Weights of a small transformer language model: 5.48M parameters, no biases in attention or MLP.
Each number is 500 + 50 x the weight over its row's rms, rounded and kept within 0 to 999. Layers, rows and columns count from 0. Numbers have three digits each. The size before them is the row's rms in percent of the matrix's.

# layer 2 attention value, 224x224, rms 0.22, rows 56-223, columns 56-111
105:591463517534496564543546443512408414492495471477502512511547439524460496475461595581503592452525524431486409498470586436422456509546465470537413472542517506500513532599
098:495533566496501545542471519528542525489456550507479561460518448426471417413537517518493434536557495487496482499529507493558555574456473470517460500457505551469437506465
105:550473531492536508538544441559508465440544488434426498503560436510501440591508427548564382496462481477466536481515508429490501539483447509530407491433447535518488518559
102:555466560509574512452541610525526473397459441479626558475432526525489464551496560446529551501525516529418472460487447464595467552464529492404497452434464561478505518533
114:482422552451485488352496503474466485568484515502438458484463466505541520440452512502487522452416505512532455532406435495604471501499589628570516562441491458475453485510
103:537536527485505477626591565495540494506516511548484563577513552518452458535521486412500467459506557510579501425508483462630471567519588439540503421512447572492550535422
107:513578497429475468469439448591484570417465517505522513517519495563441514582477525589473481458553560520575480453543515477442567499489442521445540532604460452466479483526
098:509461501500458432468491524548483438505515489524461347434540484529415498562468433449484516528488506492586527562467527520410493532445572445505570508453473539532447466518
089:464534430447480445551426485459565534520471527434507487495504476538393478519439498516538606473560599537554499407564494525529511526512563500404437585473479521495497436512
096:503579436458452500527425453532467550538432476507521497428536535503533416495501481547483476459599389438525514503537449493542395523463592513507520503535500506492482517530
101:453593454489562488507492541496527495521395502529530438517471445400514439541487476395451554515497469383524505567418496520494539447433572511538446500554514518585510427569
097:429485482542594578523493576543501488455548481588457445491522519539533480552502496528429493466557501489464490455533404495459426511482535557530458598435527507436537568463
100:547547501507514544527436463584459405549515470532394536594415532537448520428551544525469460449553506546475476483509506547422527501485519498528550477502563512525528481429
087:521475405551568450554492520555467483473514438531449525485576418459457602587540407430527579532463566598509536439474493387550443497568475551475455537517456476532547469501
094:555553507621500541444444509614486467511547497456570504474493519468502547454488474507534528624544435562566439508495572475545473407449546469456583560505537452482465482473
100:503429521547533545481557529483590520473534525445456536470602484437521519398571462468599483471611496550493420451578507515457413513421480442459511470459580443605455402481
101:526485495530494535597577567479481461443427538504563509520558513487430531519459378616509535514461561518517544559453536500516463459516546471471492595458479376610506533513
096:554429484440552500451542416534486515565476528431494519591548438523574440434528417514491562551507540576574456516512591553457471476503434442440432522436481507502545557490
105:496437458547502554516480453493521489586577468466507515479488507460427576460499519525523465469489509444523539465482473435566483495452532492436466455609566568415540475493
093:557495407515507462483535458502467442523407434494485504487467584460383506483530437493397478613518479570581463393574509528455578518620521433382492538599462520476580485492
099:528503520470459451483510636434553434469549469546417529583478536463493441477475559456460544532558600468519468430549479533460503564432499563446449615422492486429538480465
093:411510504518488499489432454581473506544586495448480530467389481432528444497465603538424543545564478546463510599602523523460540547482400497543479479518467531506598457456
091:526477596526502512358471499490489430395420378456506462512483569513510573604563500463554446396495399504513494606555468543447494469474476553574467483569542475458514554488
094:414497444570488523410527574538537438374498438455521525548516575529516463482560422625418464379559501523562470592514448511512489555517440470568592458486524487504502518467
097:494497549521539517522473489531450430477493579469616516434509573509500620496496582452510522521448529639548532569462478454492507500453495431539524478452522539511480437602
095:526525426420507518454489452411442473567530489533451463532556467526521511478585533521444490424432420470558535470499471631482515440355551469498432468502445503564527499442
096:531513517497542442441360514371466536517514562513564474509519450481471450489558496515619523574521545498485485492456555440507482510576576467469515455415430456501520657582
097:556544475499543504538472500531471481470526519481495521451502512566453529590486443605584535541546582361557555443443424448490469532467471498439538502466482479463494471520
103:522547525517455575411440472489502470481478485491458438491476492610529458478518498415494530541562470499644513539475498494475459593517541515489553481581480481549373576516
095:542470523467365534534527375435457457514454527381428545475516552473532473554488556402477592562435506601588554455466507506483483486484534497522606509540473485498448580516
099:492451503502484562474536575524451543526463551445495398497509537475610490519480460432545536477473397613510503460482560543528496389551493425544620450553495541545555563502
095:420524528577442496486499575536454466579550519472547512493512489444501546481492548492431553458424554518524435457479427483520572383528569533462452547439477549430409595479
099:489481519504475522523439398550511491468509440453519443484535437521495491516463525471525463528484527549512505444518462412556477465485507505516559543554440438479515550489
094:574496426429509554495492561468494547535495500535445457454472529462612509541595492505546523458546574534481481455402522406488523460573541531472479510409430519564449409419
097:533495465531432494532515543477487509573513462502571475525560535451529526457533446510526490432538502495501490524546594480447511509569564534592467609421414635503390449527
097:433548433483459504473474564459529498537497535512504419448494655532603490458486557491433413501502515463520538511554540466390529425541435566445443520519512498522512482576
102:472544526481427473531476578430428518448543448472372503442460424615414491532505557508605522508402505516487494539536385546507582478625504583568519497599523513435539507511
096:491602523502509557528483533469566541448597543498479558477584553484537434457544485462485422560493463356465479554570458463513461543581445536527459413442443372513522530443
094:425435526473536464479483521476521550444441498481480533471474532518515424439495470488443523559478522568442543584547479610536480449547455436572571480545548471525542571589
104:480491486490504517503458501549568455515572556482529583475582489516419592526426465488512528487513565514500513470528457532518428459499585495387467581491475514483567538483
103:469487479495491415469442436444574447493623410556473556462564465489431544419525520550569497551560499475415373549488513471414557499603547510585569490508518533474537560497
101:534555529438401594468523487574466541558495508515580609509455561525571557454434507477516498526442437533470507523511437434434423422456513521524427535505477569537517456540
102:466448427532446531576482551502507505467574499465485447449516581584442446506519559525528547528500541529471566547527653521464520503497505539460518480459404527471553515526
096:471547548435523558459498451500496507428491529396513457485457547548534506462479423551491412507552533560515491507412551421568633413476537570488557503517536512365443497482
099:472492407471496509490500541558611486385470511554481544474493526469546473574492523504442458462473467493605504544459501598520592508481564527514515536507521659487390553552
095:457467384401507459410470539500580500457505478444576484572583550432542493503533476527553493554532510573537436462576457557434594498421555417499432497444459423529542556485
100:488567536435400550497466494445480601410411468486499509560512511490415545591520457589659480519408519481581375484459471508555550469433511524473416450486520566448424500461
097:450479482492459452526538509593350476577545509556514457411415431436444519523473462514460545603558452531531495480444437455580512456479573519549534508552431592538489427499
100:509484469503452550537479539552383536564403516493411490477514465500525584567496405495427507568494534496494418467562510475585488483498519458563417544504496505551514515544
101:479424529470521535444546391468442589481540531467504556572510457561523478521503432487395538421467506488479461519524459548467435497540534469498522423513414533486451578586
098:552487441472440640562522542472513509495532511503425543500567493480542502517528524463507570435512453481423558550477480363538466451485492509533512521507468491557577583519
095:438502540479504450528563486447466436496546561505495493486413477479473575470516477511511510532481439514489448452601434553472490550392551510476412634557531377453583508626
100:524499501413539550509487452522467456558405516505535545504540497562481465688492592532492462486420507551566499348522557438447483454514474554571544577416502426425552440527
097:500457523476607413481494489525445468453525489460508465542568511553513535496506584514428572464577530414352520425386532471460465478461530579610583518537528548501465474461
093:522505544435484604547489509553578501446559449441471368530483467497580507454507467428529509565561543463558492540492442566513464457530457440532575567550544504521605545581
093:504520614559539444552511485376561453535430508495514588525477524543611491574543450468584486515559516488489440481490512491434510593569492463574491609468566457451449500531
103:563436435590560457567510428507583570468460389565518522520500602479429593504532411465499561451518459495496479522457485513456462539520442468580576585440608477540444536469
099:438554457507412536525514453502424549504490491507495492512496483456474502497454505454551483498547533546577483510514411445484528578528596512436507556540494508403472530507
100:420482514477497452542490531470456569503540520486450569569485466518580418481482493405552375587526525523535513466469554473446557441509430423484539391529531590544576488536
097:531474514518559436499543569462507543581456474504543397474524547530492539550400573469549536480431462550483562418525521500409478486526513422444602486559576527556425374417
104:540512512478486499468359515435480490650531477558541469437568465589564467394512409492585527457520446462459441428473490449505480559492445536529589531444484604523475500545
094:522514604499467445533480458434499449425562525482446529481498466497498584507520544494490482411493517505521495479459472567500491470554526592506467497548464519481479366488
093:530577484512461494441497455560540570489531507503449522509478488512554439537525392514494487470478482407437491428483533553432452478458544530513513483432584632611495540540
100:491543461459458522603432521534527460514482552511427471517497468477528537532472555450445437496537507500497472391538513452531515496485505541583438447536496508488500579488
099:499547513435531512537437464436548432509526518486431403501481542493507473534472551460510523496459570493396471521600583372577600473459488557451453516458550528524482518468
107:513592544472487520470465595495452440488472454560528453483519489545455442550534515606452513573455575416422495577526531494434390544510535465514526474521476533555504469417
094:511487467548516500452499619503489428476535589571529436525494518471427512507489428448450536493428555550515448529469534426574424614543456479467534510490415522502401465516
105:524498488562492468610606439506579508643465554486537583397540529440489495596464461451494630531499534426475471495535478468543425468472532548397495492481520420434486487554
105:477552534545509483474467562536460521483551488520461533497519525531493485452420517501561422533582505471581488534431515576510467450583457579512421528429513430407465399474
101:516497556440461558463516473504426441506514410542488550500459537442421485539493434579545311519457612542528610507551483478555441510504523457438524499587578493432552504479
099:518485546518538529511474452514513581521453577442386498571500495542534545374459513426463490461479361527474456527474513453450512521505476525452417468499496561517489599445
094:574433547456562585467509537417493447497518416435483425444459437478513560478484537584443476436484502468480360499499546493474435507468423521519540529511582608505547528501
092:493526495501375475517539541573520485555535438415503502537547504522583488515551426542578520440551529420529549603432527403464605467482502499484494456504474481499522473500
078:499604549479502525541519553507562466582472449374476540474541563549493526461437435566566511537548530532525410534508456509434523469492487537467494522531394480474446515480
082:380539402431540449433480516593557547468477571487477481539532501467593401504534507446534481555486539585453494544452498590501539553474505545508449480478496517493482571479
083:489410541419584451466532551491489456601466618473451490531436400484494559391524531553547401585470455508520583509468589561428522499503434501483533505590535430602485420495
092:556483466573590433493452460417429533476513432590524497387460541461501481484511550511504485540492451559468487530496530450508454481548462444496496507488566575520487535458
085:479574502402430527557503407487443545531496510565462452513447588539499467479386554416539456525515450543501463435441617598508521552520497446507487547435461595527496546575
088:362513381583410493556479410515507543492530417527432458498453575534521486520392451530515489439603477512503438550475522512455579493396508520521428522502559460565443485436
085:484459450502432607457461546480474538609485510497513527563508475462523486541557577517445512551495472588470514510462470466498510482498519472480585499533452537515509458499
088:570468530576491420532521454499513474530451524536508504492499516564497513534462394504504531546484519571562488479496569566545455552523542433568490473423454459492564463518
082:533548504446487419482435486428530462556520467554464507626542535528552600442493507462486442474562520461439533480568534491422518443451513460540433474559554420546446448452
082:461509479459489504508576515552442527467542547484423479510528582507520543592531577537490410470459531468578535479526517448466547510450574453513626473516507545460531600535
090:498491513452453444453494513486523588509477574495454448546495494542449544478483535428502558515413505493511523420403508517530530505489514524457446450593463529475415541575
085:507504446562481474561473455561543431484481530499525527512540549502497470485429511556470427532641552364453519469461492486415492502488563611546589465495568486454494450426
081:499432549459482426458494544569495429477568437524416588454533563587522505541527421515548410544483504629467536469454480422476520549488459522562448608575485589532461492381
081:462486496502497469489469545490434544476541441462526587462563468496457482541587411498511473514523551492478362514538526577601459445447537570493541448511527525362508584572
079:408531446563505552455485492470411448433546531550461479421509460446482474523503540579516536441559449567456525561518455436503584469493560514456602519476482462470496458422
085:427463506455463483484530554425411525503474518505566433508493467520505510442510506479492488494484572568534534551528464505607441514469452605499534552436510463522503481521
086:509531447552525503504474453509495508487629604505589592547489536523465529518452569583507540474484547445510489500519423610454476496468522612498559460474463513515496483448
086:564501546504456496515492476432527491497412426413505614520520490420627438483560468440474525467497568497445593462510488420475495570489455411441540549547590576460420478420
077:522498546541532547494482594523595537559419584651539518546473487471512533422530458511413470445490506521389416400454541479532466511504493412441466466497551554548511441522
085:450596584553550513493536518525524499513548629446562407481436507420406573522454534480574487569486500423440455539468544390638488505465482451486422600553503455523603522522
086:475588441525638493516484514470512570420512505562561555478459472521432455503552537498514385397391495509502467454508487562514584565502568528485595557536476533482508536614
087:482446495542522545515465476489537485606567547410505460490471582515394420539404509504593612496579500446508439529559479475498471540512517515544553415404528510446543494505
087:416488508576511535437444524530456503497544535492565497561482449518473399553492414532523532467501511468490500555440414532460538514430456569502400547587478439446467510528
085:467538462511507543497509416459393504427591474543462469464467583486584431457466476473424621422510490507425494543495487543532470478488533569485541484614443453534536442528
090:506394545474485540456478502513530478519493453416472551451533550534487465591518502486570503417573477457516500496422505441506505414484494496559554516526501535564509582499
082:472460499582517448479423594577568608489420526426504527450438509496530468429528503451489527516551521583499573522470550493490444448500425463573534594484538560470560442496
083:413501595494553504467523521466504542491536426491563525509510482489485400490498357449514493542417553476509483436520446441447447507557448490494596465489477482525624615609
079:477460544574563457564529510498535521467489447462474507462518462489481490531479456520477541483522359429450481479638549453564523551568529506593535455518525503505461431496
087:457542432537545574555483591507525563487540470443487467549444544533588499455540497507479447538493503554478515490374401453567376489550378452549456436435436520509555595528
086:573484437453469524522468399501551444511459404490531425582411549596546585568511454531517550387558465549483529479417502449469490423542503497457484516461485457527493467530
084:585451540414437467486426521450519468501498656491459419470489461530494519513328475475424444475478529523567496491468476485559532486576558627458506535494472541511390477476
102:567544558470417466402427430471500415539546534470528428570583454552473539467531418529468591466499405467525575430514468481551535504358536497478485530420424543503540494493
098:479473509502508542445526507522622540427472487462443476531535499561567461569396533492488429534410496505489358575481495510531588423475518494465488456426553515501458585583
102:550538504494550536542570441428459525443422552498467464492385508524543425544532438536627511491499527491481438557405489481494516386454530526545553558411477509509463485469
099:403560514506431516432493526456461535447457448573496442488477515540527455447502550470496494475483456570560484505551434501474569513461431460561448497483514547509490639464
097:493621437578523478552365473482475548422474532394586505491472493490506565569527521471508501602461540556481505574544431496462510572480586473468437531472449524515554456569
104:465469574490498396535443474471505572501458603525400503542495496459526483492573425605526362501481497513531515601435479580405489557505394531414604443466545504495521479447
100:515569612521589569500550446436525472597477456494398470564505416580446536490506519526480561503469576544423462511503516589537418538416578486524620504466529513447412447492
095:520519499510526570573573549482571510464517565411439545526525569513509482499520437485528461557444448570475573461599506506484484524485473536483456458505488474636530468536
101:543473495427587463533423532530540513410553514461585456461498471572487483474566501456525456426460534559589565530492512549534555491519487400492505546473571496535457457530
103:539492407509527434548487448460559448425468526540422440457565547527420511592499512546477483463493597580531534490541516491556456532507532376491480557483434482490539516477
104:443453452467514485420412473449532417547469488486538433512487448494499550508368457527511378539507553506539499412486420516483461492453519509479477520510365611485453412527
096:484452430416569435416474504380540598514520582566529532455441499512447471550506504535453486456446501497473502525548416554503509553444407472385489529568482373455475569503
105:541505555418477537473517403471471527558388545553567538538508518541425549443443462484511515608499406543378517512529422470441571530450478487479525533511588490514442512483
106:549565504517526506593437503618458518437473473486544489504519461475499471497575477527457531593491470410489525477438442477416432433469553505477556473509468530486551552509
092:540514451493603418472537569491468457495477593453487571567457513429499482431513476521503441481430491465540538531608511442497520613520453576512392458481526562565531533541
101:591595532438477525437470474548446397458462501506523479559484522497534554541441590525537452555479504612547544418580535487473510567462527566450452518505493482448411463518
103:505448587526415487539529595533487500514424538494526478479410484385464581478496559497476432596496478550431398420478504525550512503539439476503539493473486444558527531584
094:429484526570602503532552496548551543520499476544490493500538455593473455513550577412539440527473468530531496545452552556380508501565434460512484509515442522433526480479
096:511478503373597416477520459443449443543411469540474419475429517545437429476374580492465566557507465422477560459497450493492516496461503427411481504542530528631580477539
101:469558427577536524491516619522488542502457459459460472430490442560523485588528544492439527533527439457455539543469511495546467538490413492489558498579527506529416473507
095:588443453535488547569511563598422520514557488537468532550557496426530481497514538521631456481504567502524523514528485542462507533541413441435521458458571499564484478420
106:402424481496491507465493483519522579493442510496612595482629526502527544488399450433392421453476585514613394443416426460521399519533552463543543460479503521520554478543
106:438519509477515475482512538518530503485399505559471443360523438455532496562536539434489621563527455431528471462485498576489562553457479530498504523397602540485481506436
107:531470499428515445466516458521496469469586549482552590559586527445546518474541452495554456500526440571480493490485450450545514449509634500470545408530543495392552543584
088:462579486523608495515588473480441441577465535449570583511469493489550534476413493466401569417480449501480454592536525598489506504448572496514412523450546349462432437628
093:608548479574543477564627447516428497451516490548519495524542431597493462528473396582523503450457564490400526488467489511536389476546545628532527540500529488562493470506
102:547448564399430518500564497444497537532433504507449551403449438478466515530419370478460479454519506443486441606377505472415489464613556458525494478535541577546533512486
101:471422471477467519537498466539533492442493587490575496479424422535588471541524543476395534453443501601405517493433493495587570498487440541435533487486416502452457480501
100:530478523512465498483504539500465489583468472486437512436452584482558478534447442491485644486525509552491412542573437497517425489495546501475500479614500455449448457497
099:491477447504477517474548502431533611542507581553517436496460514548547531546567523537571430344472480554528530521525464577551539463529502500522458412515596439481502420497
098:436440544519529489590439500452479595563530506510617467526451542463571508508567542549427486428495491473471485539539416512481530442491556505492590465570536511473551382506
095:448519572544473456508444518446393659367506496550577543588561535525520497514472559543464578403537566501576557517460538506412471469469499444556528482416429484404526539422
105:507557449580538543548541447515511508475453486547555588430529500453473565524441573447428444432517566442409486515527563445451468439491472513479531516546528536451539479468
096:434551554543651532582486522431502509391539591496499623606492456499578514566485441486655447423500494437575492475508499503478526481590452442473523506474550520514509424555
094:533483436487476457500522550446465471535441474556534450564501468553473495504584547430588486618518480457504501514503568581560423510502466512447572582468524507401422575468
102:527428596458507623481538478490447553482429480518511506485521511543476446536511505471476483514520516409433441487458496554514484560588476516469513462392498456543565463563
105:528517487432505426450485437498455447513579488495535516574638496473499515458535485558529482492540536448505540466495451491588539397586504501471516467467425459491470536533
102:489494462444505496451519547464542502444591575501564483482527526472624457525520432503552523546561454507487460503484491406482491535598428523607511424511521485479426561472
102:576520528493466457496488506444524560484563542546527494411532484551514446519537429500599520555435500453405512533460505410454405536498500491521540445473438527480463529449
105:510479536593534485460533560593530472521511511546533453520458447518404551482535470549574489513493559485568503401536502470537419518429457535427566413587518531527539496473
103:498568451540458544541548551501482559516502512552438497563533486526576536537572477422394685477487527420504546434452439468479484463537471496425417522434453522554452433481
109:490387510445496454422466537462479513454480489534512471503628516521466519393605489406513568514509565515448446532533497548426490532488551561482522478472535435540440519558
104:574379452470499423613569436413481429517540573503530493562381481514431523525396538538508549535502483555527466486490451574551494469464460534495572462518459430448455539504
103:475395423463456500533435395532591513471528606512551457519390562435538497566491498497512475561507512556489440572515459486373503496462483565477477541579476476420578518488
101:518516405541493490521472562478511455486504539490519507550571587517505562420482528568597541437517477511513493476491571427504463508530632469436449572468514531431562525408
104:526519476464526522537451578452653557430593547542534438528572537533508511468527460451500480462502628547496526489505410473612430500536427427453611481527497555496580533484
101:498515477560537456436451531503622525483546472529418579484504492468503522582566529598560584404556555518536391489604497470492462535600533488491432554548399592574527548570
090:540518464473476490507525522537527473591406587578567536514552476389487478427481539472533441419571503561463584480502519521549523519464453449494545407474455530553497543521
100:511513637470529365520581499499528490457470529535489443521601545513496540532476398565535562569493493525568547494463434584488482571462558455514432575459454433519559414369
101:537508506480633524471477451480498472499429539389466670532499468519551498504435488459495468559459521532503528500507500431458556466524465560497486558524438546485548436534
099:417475456438577548472415470535526489470543561473548552490475537537486466469549495500450499579447491542551601539495502566475539512477427540418463486487394534564514482463
105:547515585470540436519461516447521493597497415467493412547455515540517482384487570492618573437496442544575540441470562400496521461500538487430498519454554508538591570431
115:463380509473572498510464486543544476521529532525574549567425477463467512481438592463461562434440503452480570511535502531535517535456523399499568494429430477565548474547
109:552476484482431519471411484471445442447531515478521558532482520485496451520560462454501550485539433506583460507589513509474355511420436393468550438509511502644523520524
099:438507434571510462485496440469414550517640441458446460425437442567458537473522627484493544617453564504478538516538459518572573472503435452492516560481559452480438504486
096:568492408499491514474435554556537477466491465424529466554521479588439533418463479547496506489507561448454466477499482441438506534556423572456468530486569481461496451570
109:504490486582517468501467541437477490487452568469364455453483420448408484485523499460510581499621511360504431453515466485488389506491475546489423537538488479398505508492
091:462433528528423458501463582438460439539493468553506497525490464433496605553533469568524501578492538536514553508454515493508539476449473496484489533561529457532459461545
102:520503583442432533578571527549522475440387462419449497484528517523535540483482448549484516539501581459468463601540504510433569515445476483576529480601459467524507505480
109:512457484539425514515564588561512503481496549459527552490568558517473511521454511574541537515433515485558494511498404456498457449464477442374494556439487517473448394473
101:515582554527439443503540491564377463513491449411438617546549524477504551434450526519559496477461500494469392552554516483615438513534467540438541395518584469459527502448
100:449494355455475564478584546491416436455523537527491616500541462579558535556457419472492495562590508443520517517499584495471560545504515550546564558540503481441493540391
100:462485491368400501494478495498424540537505496591456484440487566543555526501535492515401475495500487464633560570527488557438503365513517561528538546487533510457508459516
100:476557456590577479464565480514598589475424605557494530558607511418443468476450411526497490532524442482494588508461461511442427506549517459525446486520543490544519540510